{"head_dim": 64, "activation": "swiglu", "norm": "rmsnorm", "bias": "none", "parallel_block": false, "init": "normal", "optimizer": "soap_variant", "lr": 0.00898, "lr_mult_qkv": 0.4, "lr_head": 0.0116, "decay_fraction": 1.0, "doc_mask": false, "train_tokens": 317400000, "steps": 4844}
Each number is 500 + 50 x the weight over its row's rms, rounded and kept within 0 to 999. Layers, rows and columns count from 0. Numbers have three digits each. The size before them is the row's rms in percent of the matrix's.

# up: layer 6 MLP up, 704x256, rms 0.0499, rows 239-305, columns 128-191
# down: layer 6 MLP down (transposed), 704x256, rms 0.0504, rows 239-305, columns 128-191
# gate: layer 6 MLP gate, 704x256, rms 0.0507, rows 240-305, columns 128-191
up239 089:444543503533430398468528481548468517450498510506563407498462454583530493495493508406506502543463505412498500577572488502560541544477528535634481527557530496486453613572503449527512451474468465
down239 093:379496543500587550510481526487526425612479531478480513567464521508513456539485447508513486499480435451513513540535431473480466509543503545562422501543503562546429470602468447450414540428527455
gate240 099:466481500542481554496549512489575481467516429574502477452622466474463510556492553517454522482523456517524519554562592393540537530572439480426595547459456596483494494540436422578573477517518628
up240 096:520400575576501559501539592428482514404608553490502436526473412630480477512492489442528520493520501426582483460491468453561444501428534429452513589514430520508530463494499536625505490519484568
down240 097:579609529505418484573497473493465580512453516617471561569454437547431478629524565482466484570385533484584496482499466508507420505524469521464526500444496523394477493444514530540465530566488604
gate241 101:476461480469441522535458512444483470472476435483503569476548457473453463530486502519541438420504464511453526487456526460512484528457481573470461497513520571420483535578504435427503493483422490
up241 099:470530538432402578526530519523419496424468506413529494317468519566484543523452538625521540485505516480472404510593614449461462476618520452503581473475512528485504524496516440524469486496489496
down241 099:471478505482427536534456426639618511482564459414485482519542440419451467530389474484458503475521501502430535646437578486494521527488499567503327492455475485456498557521547482436538544507491498
gate242 099:578508539448518534476507448531507486431537491435531546448558480562498483497502539428465489542646525543395484519498490472567465468502515474504445491463602494541457576487533508570547449443542487
up242 092:508493489479460441692453538453426605482536492500505500439461461471533562516493501406486492488529453433451473485604536546415502482541566504585489584564478451437407436540476488504555501535554625
down242 096:549473432537459531585481480544521506509497505410540468554459564525452430453421617521455474508601549428401495455522526457462536545508540568423473498580472451467536439477554395443478446499525450
gate243 098:477550474477568484417456481496421530537554601545413407529526304506539476516504497457514487500551431397528504533477561461536495518525505497477517480466430408445573486449461565590494512436420480
up243 103:446565462480524483554622579520604564496523452496549550565539463423521389530488614457488527446435481507552430525463470590512504479488394459483513528541477582480463469526448483469447512550583468
down243 100:392492463476491424481423534475574473481463474475506545448462398520359486611488517493519483432483463474507500505482470503394551566517460469497544566516561455513494443420453470418453418480415447
gate244 107:510489473384542528476531460572436479540558561539559445499510519561427442508536520508517455499491457612423526408503523506616470543496433520432576524537461566554533501560522507438418532559557425
up244 109:472546559439592522589447490550467526494578529492507560531487534458486492502443559459572610532516460520465488496503524425569564485486455519472441513465626455434468474475477540420505516530539463
down244 096:506527465477655428523439544558470443523502461484394501507525515515457539521394418490549429556428498498511361520478510460485616525567454506460477571442449492457568493519469516490479461469568545
gate245 108:594489531487482458541468506585630500538454510457604563443539496479457513504547452589496518545499427580542559531426490489560486499497455507517439544584470497541379518468466512551439508478448444
up245 107:502459499530537505525409588508437460497542507448509442447425426562537550490436508454591466518493564515571542527585543467487523566499570449400471605569563536562537487399524574486462562419530454
down245 103:500571523516528461477492505397542520516502565658477452472528472514475506441606434503534498492554519401538555503566605575507436503514435456461523518439451453457509518408447565588495577601510503
gate246 105:527517453456494560444372464505503526474506505570570462556471450539506505510509499499480411488521512477497463420485487574426415491533502587548525476547551517601523562535505486558466595438520611
up246 102:537458419487539534453533539533521477577448492436445543472504542577495483431539547430484440580542486492527528545410508569531554516502416413565405554496565531476479497469520538496507590499436526
down246 101:503445557522544527462519573476513422559502499424474511588516572454436549512485540475424511503476452459462520476549428449435453535588436423529409462514435531536614591494525551458488555472486498
gate247 101:497459581498528486488597423590532462492402512502525504449571454512445527548474498530503444551528523504450465545483562475520557533456521452508572427481361554478542489519491535559490471367482468
up247 103:612563528471464537474495493407488477464504531541572541546565595442472589482515442518578459501484496539427535395482455454453490520462520526533528525529500503488429511492492484401422478524498471
down247 099:535531456485448519574451523491498478478526567403525514399545517489466484531615460545535447439469511570514506559438512449529475531528538572560474604473513412493476594525554538498494402520467492
gate248 098:446509462522464449473530486528487495470448518506473432535485425453539491446466464506578522461466585485583449567549556486525500490569503477392418415501539487522467509471440479578492579520540476
up248 098:560530540474477412587499536513425518500525485624568597501426543498524507416492457541569529501549501529539465467473553430594527505395446530410440437420537503426495575444507495539542471482582543
down248 102:498427507457463417571449512409543471589569484464547440521462467547441594533548519579517510457577451510535479464478507498618443502464531576408562527373529479572476567541489541595470407518558507
gate249 099:455560568562500501488485530490445559661537488537485477594465539497455503445563512470470389476458485464447515527468494442427456460442522447496456509498442554503550472505561550479606386472399511
up249 100:472504613518494558451484567514407547584539495538477476513476503412471563411558544443461357537482469542420519493471439472444449466482555472576486525514456575484476504511535535431625459472455500
down249 098:488502494564472545439499469477433473500475604518404505527467429585462500512478516404538523462552461487448492481437476502462446438540623523528485506609523499496576428427560476426476503478429414
gate250 103:392566496531513550542506432504512463498471543477550476594482474424494484531506593432415487560544489538501452548523566434416490503471527514397484555487589466411504510467543510484562511412540465
up250 103:520579496514509526509479491533554480536546427531510470431532516488556474586590553565402387545524428487463532553535489569512534492433573521463483549494547543455586496574474525477411485497518466
down250 101:440545610487561534503426498545419496526459557490416468465530509445526471438532475432496509503543552496599546485490519441523580428438451540542483582526548474553492537576511506480532501575494557
gate251 101:479470430458466574454597483504462462446473515488519612457497526529500554480405404595536510498458460475452528424402457458537412483559513531544467649536512537565510420562450412446487502462584501
up251 103:504574427416595450496455494439525632516536488529465383464485411521439485527601499467450505476513569519604457395442474464469495478505468570440533431536478442519482498511491556552445426493484479
down251 104:523510498545550433516459501448525450526402532454474550488447553480531477483479535539437488494591536637438533490482494488496473570517480556575501452433531451497569589548506542393529425512465490
gate252 108:473542486565459546450493524496450550624465577474476534520516470500472546493508445533464568579510455526436490372492502602474515550539464528455616504495466504527541435519593580382490466482465558
up252 105:512496534476518518430536529501478507520603449468619458540560575523467510553437502498427503517438523527533474455498487413537561506399492511542489443568555519478446482465455476445533531577410583
down252 103:561519479538446566459570478511488563469633438567470466542422509441460521557485454502500563441442512549482473552518591370483495481477490527493582481501498524501517508520462495510475529548460476
gate253 096:534485600525548458521594599446504563496487455578568478452469536478491499435573531476549485558411467415585488492480548587483596455444500467494453515524601495479500473521491525561560549466594490
up253 100:425448548528540465490469532568569578428488485563543499450526530598542401437583471466510495580543523443570516469525455541508573458465459531505508522491493475493411541549473536543541554464569472
down253 096:504545473449512473525521546506534472593593563472515396357588490530556563486428484478614515419499549478536559550500535514501458503506441482532542474466457475588560470534430611471521473547516506
gate254 104:559516543501502420415516448425439423513548534574484519466446459428575481412443473472479449484413510569457604617633500564501415535574609420506490479516581543548500489471455570499521499578587502
up254 100:553528478578471561526488441555457446498471515472452521469505483471509480454501544493557570497518560491480510514406521409603492605503567560529590564443504393500413558413532495516523579509616457
down254 098:426614471453471485488471557527565502441475443555442429506428478467541656571541547471571470538515460459621552455525458456524493539462552521448458520570493491543490465622572541450489507481481549
gate255 112:528494388541458558488434542486494573501584493513561566567519529575477477570420458560606509569483443432383444465479521490467517577519499539546548483469480553396488494568609551496448542413550439
up255 106:491516544530426505478561430491455549449464418525474448442431409500570532482453601413555531528498435477525455442566386583472409535506463559478473489466472555474500528516554577538464515543516556
down255 106:496609501479444445503447512458583494505475532393516512383556467512534597552523460474601463584502449524501435509468476520548455514495517526415482550509549479523591498512524586526563552560534552
gate256 089:487462492492459528668461482446541506573415479507577588537429516484485516510532528461562544429591415539479544377542560487539636410522533401549480496602598512486372520509437541453446436508485507
up256 093:504498450445454530468473488462577501526479473392571508517426390578465577516535398520542478462418477551504496472563530545456500552543563515474519482517484445444549475484407442487456545507485560
down256 093:482445589469424469505352501441572452583549519534515624506503546501508540429500477529520453508513443489571432470536463464427617508540601564523438543494481415490442469451544463526431538535492554
gate257 105:445474515456446542422557516518521557472592448472495453438480425456533425476447500526463551476497500540460489498481554463500524473461444555597617552569490469558493522422578475550561528488545532
up257 103:437455523560530527469493505548543566506516504527547507488562420584443471432551584416538491469581560571575445568416636482487356561409486465502551477566521507555523508471498515490527451378528490
down257 101:556557447445448535530499436450551479531461469518541518499393524496577547508459492528490489531460572488479467407590544454441530529494496456444533412479510514479481505474506535461404517514472648
gate258 096:446563488615463529503434500523574622587496504554524575642491473496459557553456451396560502603606561498428520627474477501517549531538542538432477543505465430569527467465519528491503537471488506
up258 098:561492465355502483518510506515504414505494509512497547471541489451466608522499533578500535559516482512527498451531514567527500439431465477503561558487478520557494452534485397508489480465543548
down258 101:512624483476578420581516483485487474512531564514509494520571469476503400491563388601470508479550441359433513414517583536522467447485529401495493442527457586521486545497414458432537518604491518
gate259 110:509442447493471567505491442374450521423500392462518484512457489472471471601469510541552570573603514496503533546474554539410504532452486461582518537479538519454491421517521554490478540484520500
up259 109:559549437422525484423533503475490585462509499482527493442479530490460488532502535511578572557416417489532463480510539464501502489548464619455423554506478495505590517467481467568467531564518422
down259 108:605485465506516421518505506438513530524493510458500533432622587465479479555518479511419497471399402472501443577555562498408522489500518514529442508652483456515532428492441542528585518510336521
gate260 100:436505467476562517534475532576504475518598419485504497462438484427485480469549372484505491498537520434584456498395482539544394454432511403532462535436491539402416460523428484552483454488478468
up260 099:423555486481535414576570526393463543473622465514452507528543555516487485468525536562548473481549386643481490431504471491504520493404458475516527482537560479516417517580519487509496459547550503
down260 100:402484509503434479559441469477489548529499579484534512456510558502491483470558614511670488530438561466463535382457381538467529484602475484572542498557524487513503525521572486550416464511485433
gate261 095:406493551461498498508446386507480393515567480523509491558509452438448534522536539476500593445528441470525461473488457485493439478483499502451496475477578467478496486497533602488565504382472465
up261 100:539453535517471551535483492466520392525541573469494590550593535482473476447562506587501546508500542502445492579495565570483508422527508490463482528574509492538495464544548470493526474551418579
down261 094:448469469483528526574554614480468480527559587455567556552464487457588478531536523458433541483495500474514527542562445452565462413533513353597509466533573525525427470494434500511470519425533524
gate262 097:439499470507420528545529527439415438515437564630527515579553511405578564547517558436493514587467598573442560530535491511445577510522492478531493517416549449498613477542531507531474494501565508
up262 100:508460571507500484425538530528457528585461519533533479511486477490479474510475574568521562531440478500493634395498477536519476532612518472517515457429484467578498515441385390524475490402555523
down262 096:585501512589514440387455480470521497514552481485497405467559592449587427551480476476397459515460496539496495508437504520498537493498537508531448459489479470556473490532526398495505490549507453
gate263 098:488462448458491520509462433534485521459445537486438493574492490536460551478494480523512581544517479551464545509498471503619559520477464541512508450416491560529578674502505473497548516501487417
up263 103:547440548560510551446520571528542580470578405469617506502458594558532461560550563538495594457562566449576510570510582479541475488544515558498475450488459505426462411555541473531523511435390485
down263 101:572504503519568486615489504504528530510432485486574546466474437511540543438597478554453500515543544527498398533446422595461459608507456521468520522484436598426479490417471520503538514581536529
gate264 102:510533482484447586493560482551486511493506554435483505461426422508514525427502474457468532449559550505585451494476554573567499489531561506464596473424536558511584441417519453429500519484452418
up264 100:459518502541414484567498552519508487502518537463572438563557513370470446572463417560460463474557506573475585460535525548496567564545443610634473415475443548483494554501455481478449547528451506
down264 094:454483403546486432501556535516523504597508530452529504565454537570523429571564466441452461483504592534650550481445505502520394630523569646523531488427510468482484532422496540493474491521442456
gate265 102:513430539492460476565520500537582483555495448511541540471471497439444546507446503517594488485416556561531493394519534540523526511425502451478498608566548499493502438483607573412614490520476541
up265 101:623552495488552546511527509524504431522494510461387544413416530536512610577552537576449542465480410510501470520462518545488471504480408483462477491575523458500508468508485499543594445424478458
down265 102:447510551462455553534507497459588499552503510446527560475498512471451423478482556472514534507491489457592565451393482504500527496504451503611528470437509418583479546570467481545452533469500473
gate266 110:433493384489524426451535422610471483473591569509482382509474426459564528473428540520542506529522493488467512569527433419442484500523482598473541480518452453365564520436463566562590586488530405
up266 107:536475460437519451550525434683449466571555437388485489468450493474497511459479549498523543492584470420543541503592522435503398479463431509449475494629461468456542539462523506435466531516485517
down266 100:435493462482562538521458438501554507441508519523515553401406529481503563523558529447570406508554543556498472511581495465466441450402453483404463544547502479467515486524475396444533476492537504
gate267 104:524498543424537450508522541449615509531444554504536535410456548483500497601478501487488508514447508465526516554571541475441525473575577488515518540435556501600537499418519513406560433540480524
up267 097:551537478492433579480547482435483532510502483433563427580618578578438466494569546578452535532456480516453494567430475435507476528484493571453466518557536476459580479452473473543559448570520505
down267 100:535493540530491368454412562477570508513542552506467500493512478551560510456546547568443558529564531546520566501525543481486469457482530550493489445543469464584580501463524470548479452502492495
gate268 103:429532571477479509503451471445463533511505545587487483458552469495469391542592445456581438418441478523520518569502602453528456446589459492523495406439440448496535456572445565532519541472505405
up268 100:455467476495460548512523500484405515477543524478569479478537545512498549494502418605564538562551492497502556490517512495526411473471364556485503452475540463519442489394510409364429493604571474
down268 097:500415547505416575467479540521533508562473572553487470445560473504441556481469509551555459492500421539488432524454468553522506490515520547484534560500538459473473515466508496557626442500415511
gate269 099:524467528511536567439496399469493524503545417447475541561646479454405485394503492531544442528381491505511469475458486521493517551386429487478467478438602511570426504422429515469400478574540551
up269 101:478543438470513555528481607485543454518648514549504438499565438486468537512534507557516474438620435495515490543547475571525433444484520455528485456438553559442532562563530453571475406494505537
down269 098:528547446602506541435473510550453438561508530595515523542437451621471456583448483498565507528433522546577405553571498465425484535565505521451480502494590569511506512488524477538470541550521377
gate270 099:611502400492427443528462409578462457484523444489512546527531463551484555576541493475477538416493549452474457514426534460518482542496415431579540464500514516543440511457501544590491507535478465
up270 101:503452478457469496467488447497423544456542549505554649509441501464472522471625501524483485506535502452596537405464507509416502597503444596522508538559484508508468558492547488583507475561605318
down270 101:548528474460461546520466546402498513502482467509527410444487478529505443432516539458406585544454467524529436542566550514499506602509478593498531573504467509592437486406469638536456513558509410
gate271 101:519452455453572471436411501532553533527441586463551423544532468583503558581589514502486511435455467661483565442473564481568604565459452533487503499519488565486487554551582443479512567569385494
up271 101:512482526491497541525468512636489597538480435539517450507449552448443449584410495436527468460421448433438506460511468526442550468456559499564560459390517462580462481565425458420576506594600472
down271 103:509406423469527472552457528469490471437499460580477506519506534541462532489598530480475526499562467450470508494570476481477482409488424500491581481480471487451416513531468567506526490536489568
gate272 113:533520515555504486510490461526574619575458553526526475550527489563456577473481560605547496503483541376520540508437472532603598587488519578447355415534503464576440572460548539551485494492556473
up272 111:483544574559562536411440436473589552518434457479592468519457623543571465443433493547523437492502457458492579480461509447539500506459493498570491421512508356513592511454537492517499560525497502
down272 107:448589470480401462465497565494529501546464550421508511475548535495454550500453544545494408506481383500416449505527589519483431476615463408493517489545529531499519491495496485513548490436513436
gate273 101:533559536470472426497504500575518571474545567490437468479536529612546484574466498537532565484499468543460475512425444425637485511492554474536566561426511447559520493481477606487520474476514410
up273 102:436328567526539432506457370528511397507505585499459458480512559525467531452525439557482483485501550436553487531568565420460472507628445483464457496416423529635552529587463464442578515460470472
down273 099:553478469516519469422486468531420481496416617507565418599517494424499450543474480453410553553570507441489436425499435514432541497512528556538512497539416560447464428498533462420566478479510543
gate274 101:558524506536538539581564524479521510502506502477555477377504447544485501500555460474522546561523535488560427405536548503480503538454414466422575474410517548490524412474495529509437479529501542
up274 099:415494518428487516519480464396535497488434404450516460552454499543457482589512445471555491513470518465420504431580417544553570481488503402513513449510465440512523512471543505482544537543424463
down274 100:448476464443469608532443467566503398496471607501489522522511438471422447493447452479510466585589603428478455487507444519504510479490530565459531454458482472530483444412485468490426533540535548
gate275 093:511478437409475492615495540474527556396549430474489488502535414488502565468490576527432516640458442550426494449468511528584442450504506520394540460472526484430509419496567540485496514536457473
up275 092:532595427494501504583534539618524493571592490466528494466462530467473475541505481452481483580557552480534439516511482494574548512476618513515391548493468467473532464561490598461424544485479495
down275 095:514556452480559485476600520479500564505529493463481487453485514509481514586556509565560416512515543540453601478471449507533524491459485569520502537508541481498546487465414520467541414503554482
gate276 102:534452472495460543507477508485527600568472553488496408482569577480452538504487498473508497510393562491488537491584526556561530545489573588463540454432504532504489432558537552519493481486436533
up276 101:527580496447499428503519429535426526540507583536477475576462630425548563383462480640547369459514550538492441449493475569495454526462475501479394492442569486457435497459512522557431578485495559
down276 103:452393598523574507536507482446478432491515588456519533496397466474572501507520507500513596461477527465425448491428437500423469564481559458437499533558514480464466485611509451494406499526502518
gate277 106:552437507548520515523459602538448477443523450404440509483469542548483411453511484619570561507511595484493449466545567622537473558537380524556560513551496487551561489520558542444461591460506553
up277 109:433560421414570481549524571429495502571515549490592579485536391382557475540466547459458456449467522567408548501457491460565477501512570458564433445447488521489496450483523549424500545482563480
down277 098:532488523539579530572571537481486583501510513535577547516546580541539600523476547426495523477540552474532463455446536520518480435475483419487564455453432468531484514496521543413424538439482506
gate278 106:492564463483543576544505482426593591558524443540509505471488550455551523553453596448542485429487542538513555434527516496523487582455510493450543459503610417422541438473509508523371501443464435
up278 102:575499487526428465510500400529512472434543484447482428564488497470491451449579526582583537550539524658508462491495554509514606454418453472547519455461571503444517593446467619480554448544565427
down278 101:377515504484587498497432568468478564471514544484451520454496583488563557613522394556496465494470523571534487475471456493532503508518505449471436617581528523530495422500530489551547507554462604
gate279 109:491472492495354504545423492561504438524524467546553511490508479479441480512555446498321401567490488561435529450534386521452548410588522485572459501559469517474488482515464508538445452562528496
up279 103:480440473450483530459446451529533470437455560446566525531491546428507449467643532597517448493495434537486539457450505501449428466558534572551462581521495459558510502442489566617477497592411490
down279 099:589536527464587531435416565520490527485488547487479565481535443434545487553448682501505522364455539518502499493444507476506448604466423595345430566585506519483466558445521555513484500526498483
gate280 098:544534489481409508467455510468476497501520521564522605517517492547447432482510517539514491478467507530590476472543426437389541463577561433501577499544456528427473533421472353474539485500490557
up280 096:526466488492452511548575475429536460568381549458441505571527415512419396515508444466503458488526550554492573376527486499540473490544482458478503476530407480560379462600515523453561409547496567
down280 100:548499434483464456481544442594325415545466502563474585471455506540410458476550498437612487576520526416468498530528560458426485469575555550455524503489473596476447483482449428523566453595544488
gate281 099:461550452521438599486508514510529551499578493478523489550430517493503472477478553521561421509390516533476560533425453535502454491414511617505480476537538482470518481428582473529407379545528490
up281 099:366491536464512553543500551508483520409507493435482513494499487525534464505506529494464413487502447476519489515453482542478429496441533452514456551501514558472570529498454380443546453561540487
down281 100:480512606525486449542534497517550540442464507548600433415519470473390488464491448418475530405485556490426484574612458439438517383468475482541506504411516427578552471591509488544563559573432501
gate282 107:505494503513494600483536495577573454537501461501528534443530449440513418622531508585461397444539437518536524519511461574561456447508540468502399503382606429525528534491518494479497537552470544
up282 103:437499501475529482469457556553547501416461464471405535551509528475504454521355492457508526489587405396452494509545692469356472491474532514406527444436492494492461442467529477446481503499444469
down282 106:460564451448549458443488529504559440450509449530501576514563468482476544519540572483518502438480580532520531440378563532456565472521503476488503494477490462547507438616514533450508510521427549
gate283 096:501453541533494460503468574504545501362438591530444490489549555575482526439420487537432457536604378496491491558443571592464551523568527541534523524484468490484527476530476450492448541459455430
up283 105:413467442501498585545387556497544483479504483513463487508545463472491626459498514502513452581558493528540535458538465463547395503450527484578478498521507507485520522507517510516548479510511528
down283 101:539492416458467504542540611528521432484541492385534468414458469516584525409613436531437468500539546476461538484494548447459413539601514519611483469393477551482516592463539464387555535490589476
gate284 094:459561603519497603607415575550530513494459421501588557510509444477433532551509458423458455458465503477513589472528504554494470535530485553434512565545548495510471522514528412480476515485536540
up284 096:609433443582492514519567483456528473522462501445503459464484461383545483549579461585449414513376452571495443476545427406447473510502500476439538451458510486497547519505508535494558559468437541
down284 093:567494515451535619515481460470381427514510551476526442493502433489610476526568530468558490580546563537520501530488560488531563535458480532438579541511545482461466500425504510407544505438431515
gate285 106:428458632553509488490468505519447432531443504547541534521466451516436460475413568463538429561474473454480506491393414453472435500473449560437463434453454451433469441504466571477708474463436539
up285 099:498560484537543514534468487446476522443503546519440435459522502529515487513561545527481564500522489469459528539542548539513592441563497459517488507509473528452497480495459515514470528558580495
down285 100:456530481532463422570471537500486477442455413359603513464508421416491549466415482543451567517471452522524499484541435539552486478426496518472505469542580554539394495496494521511456483477577503
gate286 096:498498483503454525406470541519484527536503511516444534486426477578514527474498566598515436477555540438523531486581551426557486513546528459584537536569517466434466532446505457535399451484427471
up286 096:566466518453427620552439538478453514540474577562477476436469581508517380562534484545518531523451531528564511488575507498567539561536590617502548531482524555456446476599556519433519487476444468
down286 100:413505537454552473480535588538538459542501529434550509566508548499542479496510381547499466441544459586489495497512506481487494480456581470421445451550463591599428530499513578442448516469532444
gate287 100:563503561531456595489549513514516494506524575403512544380539451489420463469529456499463534482503563529408514526476544395489486469413442528442455573499465656588459500502521392451412531446536563
up287 097:596492569584495572467505523524519539474577519486487498538486491488526534425535472497536409491508526514470488463583443484378512312489459467470447499459432564530557461473523462574579488464465525
down287 097:522411427405356517506461456555494470501487427449531545533479541548557461477517498415534528536564538512470523531509534523529499551468493434563581481504497535514524515520526524519582441539518435
gate288 111:415454525521446485356438528433513558512480649574500412514459496571548492573492500456571450569521480546486602526402529552490567506513563455501540488575594433425369585435525525505497472444527498
up288 108:462460478530469553388518467527474543603598475576485434480522461541544470592462491510451434634571543441430529448525479468476539467553476568445556482501520517410476450474406471542449446535502529
down288 106:420468504495508395542554435592462493480578503549493501557683392503481483572523531577373467428490530462485438484504544451519508558525452572468524498563490522546482435452440479462462512498447530
gate289 098:539511553528408458575505533508553436536497451629602539602560598510508456506456472512443482499551544510478575587443486462416473565509498512416553552494547466506427518526548525560469520512557549
up289 097:409416536541546435531535518489505473489552530494494409498485399468511542457542480573564508373546506508440454447535425512478497550542569526552483559531500522416516515505508559562484542532487478
down289 099:512539526396511502470526451495550332663504468477449529583446518537497386528483474463454545515489545567484470563436561540519479404531430523476497505482562528534572513457480443456449508627416473
gate290 096:471548560401533436529426428460473457493506501572457466480504462503478562438497388457394492494525574515457487567567499433511493538606499465469528425544508537493416526513650513534481460501515453
up290 097:498526494575481478485544525437486516552480523560498503507458486523569530473549562508522593510516595502476519495456387503540496495443402501427525543396553558484591487514502487511558496563558473
down290 098:476479517446491520482433499537541487506493416522514451518527471519564524473552471524525514535504488472465514513487458487482553450585404426547558433556427555582477570590475645582460507407569540
gate291 098:524466498543503531496454515543538452487594592577431448468482468461391553521498481535504545444487480453433421436539551426579451431484487497498577614494374518474505513483501508513489543557446440
up291 104:502423475489481470488533478540527510516499466479544436453432521552458517521502551452495520421536433437474478439547525424527469512497476576483530543533568387510513463517477491540503590600521503
down291 087:556498503403577522566514449519476493476513546504486493432505598456557516532535539521528504471556475457520538505579454435556424522485474580520541582561506522461443532549487446451554629552554544
gate292 099:531515513540466464431454560509517476514581497559556530559528523478547504415458457567409528484502531512522439521449474501456493470451562475496471527448487443553560522523430552496587522502437566
up292 098:455520561557502558502555433480483457572552464535479501398560572539494408463558505447558514407455504519583494474507421474529562551420457535572432564455524534480471508450406516524519518514480500
down292 100:569477501486511572562488427505508483515492488422495500419499494492529427451476408429502332451508517524489454495434542452517563465429507459479479483399489502420524452522486512544488487449535484
gate293 105:328452551601512426541451467451514483452490515573496571383613574452492559613503517514490582532488555546453565487428539539560538504446450551522555550506448469447484506494460515562492480446493551
up293 100:492468430481497504502452408446503581574525531511478463479568447481463545460420513458531533475482482482510451443533544531529506528372523539451477517492425489445531523556583574630481557555442477
down293 103:525575374558527538563403498457510415487350444466569469535528524457523460517533535560466493515484533510469368505573514496603567511575425504471463446481514443530448530472516494518551441468485457
gate294 111:511544503613472490504432506518621533567558483413476605488487469494526515535377452494525482511512577513492594561597556539402542548508479486373539436473491512504520461539563472474494547519546509
up294 107:545595535564517560559482549529475527485486538538568506371515575505555448590521460585458490537534482516482490406455454461519550433518412470537521559375536501454441579476467525551408519526437452
down294 107:554527578402475514446506539444461460537458488502474571581515498543446487488463429488470518466476472513449491488549594551558564486467450456550509511494497553515468522579422554486478503487469561
gate295 104:552378505541534603420471460499590560539445457467593442562465481441353458547517506453526442511485483577481439535531473538491504559540473482470552447494570493522508507562472513525446509501552494
up295 098:495484573571520526389515470437526543515457477466427495537513406508511538555484505505570473503468518575457449541401512408434514465508551467635466528531499468472513444528481392580457535518436492
down295 101:514437571594495499501488468493501528546558588608461485568458463503532453517514457535581421487460671458577520504628496554478468485509558484540559497517499498445532413559512535473524463601497488
gate296 097:463572407526455469517576578534500549526418483506559495469544418484450485455428485448489503448477527433586521488494497516530495534546591527432489482526571448456654573553420436465508441590526478
up296 099:529545464494537481469471494548552445479388438498447463536483499514466505517549483590490500538460520552419443504537577503526532551513516446552534419453614464415480533547447468527482498489549602
down296 100:502600435410450597487558594474499513448516520603484550494535560518481487463450499550445554428502492456510459658522512580497604507473535411551564466526472369531532483575521511439543600551536527
gate297 107:630466416531407449486473529461490432519515443449475466496538504459544448506503445418455541580513528389523538517455575602537459487432514438561448446507575576527456526558531551557391525529514545
up297 106:487504479544534420523534455520562477428503480482466506554496503494505445501495517494600477438540505519532532505517478511468482515544441484492490468516523543467530379486534537506578452540449498
down297 101:513472501475516499580511432540544390474536471446459498476407523551484460660501476457480471383428485505465510479549584427538506485479385497531423524477550380508502534520580497468432524460494466
gate298 094:507612386561465500458431563559573573483548494432598499617551502563508604469627470443535500493464472490478473505488508497447429482500537412403515590521492530418479445502513545433473567514586538
up298 097:545535457548517493497659432432494585481514495555428441451486550452502491557507458568475501498479434533496464487473583410487476431481511472525485518534431431410444467467471508462543493557488481
down298 100:492468478500491515482510444482447412434450575496423500563438494483491473534431412434521461482440439429462450543534537540345483533451529530474477563508532455489455529576473423500478469470497508
gate299 105:485539583497527507540496513513503634568438518515514552567459496462367547499538549422457479491526572443444436500538433457608481470407458513487504613546557440432534521568461461467523531505549425
up299 104:490524489395493513523517536588496474480533494437509535548505539489544509508505336513500539535515490422504523553438503555496464599550465515483496477513453527486469465449511500547501507420454469
down299 103:489474424528525478550431481531491324521496480571488536542540543548493562501540484508498551444508454503507485508477421562488487537515473484567531382514497522517577512385472489583516540564501455
gate300 105:470564455452478525491479522472516443495437579561534481476593540592452494544534535442529492495428481536491502503482501444511507447549430556519552571580511452464518564549514499466596471487454567
up300 104:540486559448527580408488456476574485506544445527501558520505486490596511621473410503477460459450587444632560455543429529563504527544480469435507402462459557440463424487537487400617524479468496
down300 102:452485571394591472436512483493481525426561475418559484484458535516547439499518497542465459536381499417503500478494402505413495503503536616533517528508448547475573470493526486538431565492448542
gate301 100:472443574495503554536522483405535437473441513455495453491429461452600493478469478541437538493536515559481548475492506486467494461510446531388526601544496458544402537389548447520473587439484576
up301 103:561470383524468507425476580572534488429541482363539429537494569463508460446482514456458551540533458535556534431452459534512506581588479520517546552487501498430501424517466555397494518529468511
down301 101:614493579565485482559480524510437507394539471532602601410494471477569451506435487487567455488449529550468568446543377416483534624515516534562491570413459397511470460495580519559515509565461512
gate302 094:469598480536518494521483390445529518444589457598470445407453410582565521421563569484522503503533475475466533483557468507512467487469492462462515601409521519496491457531500475512454532527580422
up302 092:516499458481453604584576471518553462529548510479474504535598354526559521438530481457473458434500423501520556513545450430434537577495504531482491495563446590467511434551502523515483551464506461
down302 093:502557514432506482495535578461440428592452491520558449569497588434508487521410481542501518500547539476535503560422527489536460465506541493527471479494544527476514484505464473459436553383514410
gate303 104:519555525481483604475469425477468542503530504558509601537484437462517469433418519491500554526418498438605376517419517507440521483517599484483474490470542542427440509535465475456497479539453380
up303 099:482525543536518529538531522525547441518533467449536428470566504449465528430471516530502509467509513452537407538464462508461504393518492459569512528500598517533500517540511431565512545562539555
down303 100:478502438591534552497510495404536575523498483452530481480447519559495453459473552489482458490518464452497574531454430458406472484486532567505486505463571548448534553468565433582495511445504486
gate304 101:537507519546454585503414530376414487542489478515526453495510462393454499514463495488437571468466509499429464539412542510483485510480534555575532490458535466496562438532580569480418444468442510
up304 103:493529446459482560529421448460442435443489523463495593517502566467563541454556485517504538575468541555535560578512550622530443457549456559495576453540593505519458510551531474489478530525530492
down304 093:446462417456486482415433563490488554368507526547549538497475474457583454550519521547405492537482563430449441484420512524618467487563456479545452499498389548467447488454452460543405428460411541
gate305 103:478531493499663570504506490523472444515497572492399491540512465527483505590526596531555590451536597530422567446509411505559512539551581539455589434458497485522541534591479502471533544472491553
up305 100:491544543464499574463508548592453487458558439420373453501498485436503390511550400492511505521506543493455507491487537526463471545434511492546495516546449421443524404516443587591568541492490516
down305 106:557537469441533581517550479533541452461531401453496509444526477471546524501504549471523530547478572512436553468518517434525432499462537556462536545510543523497571575498499540518540524469479514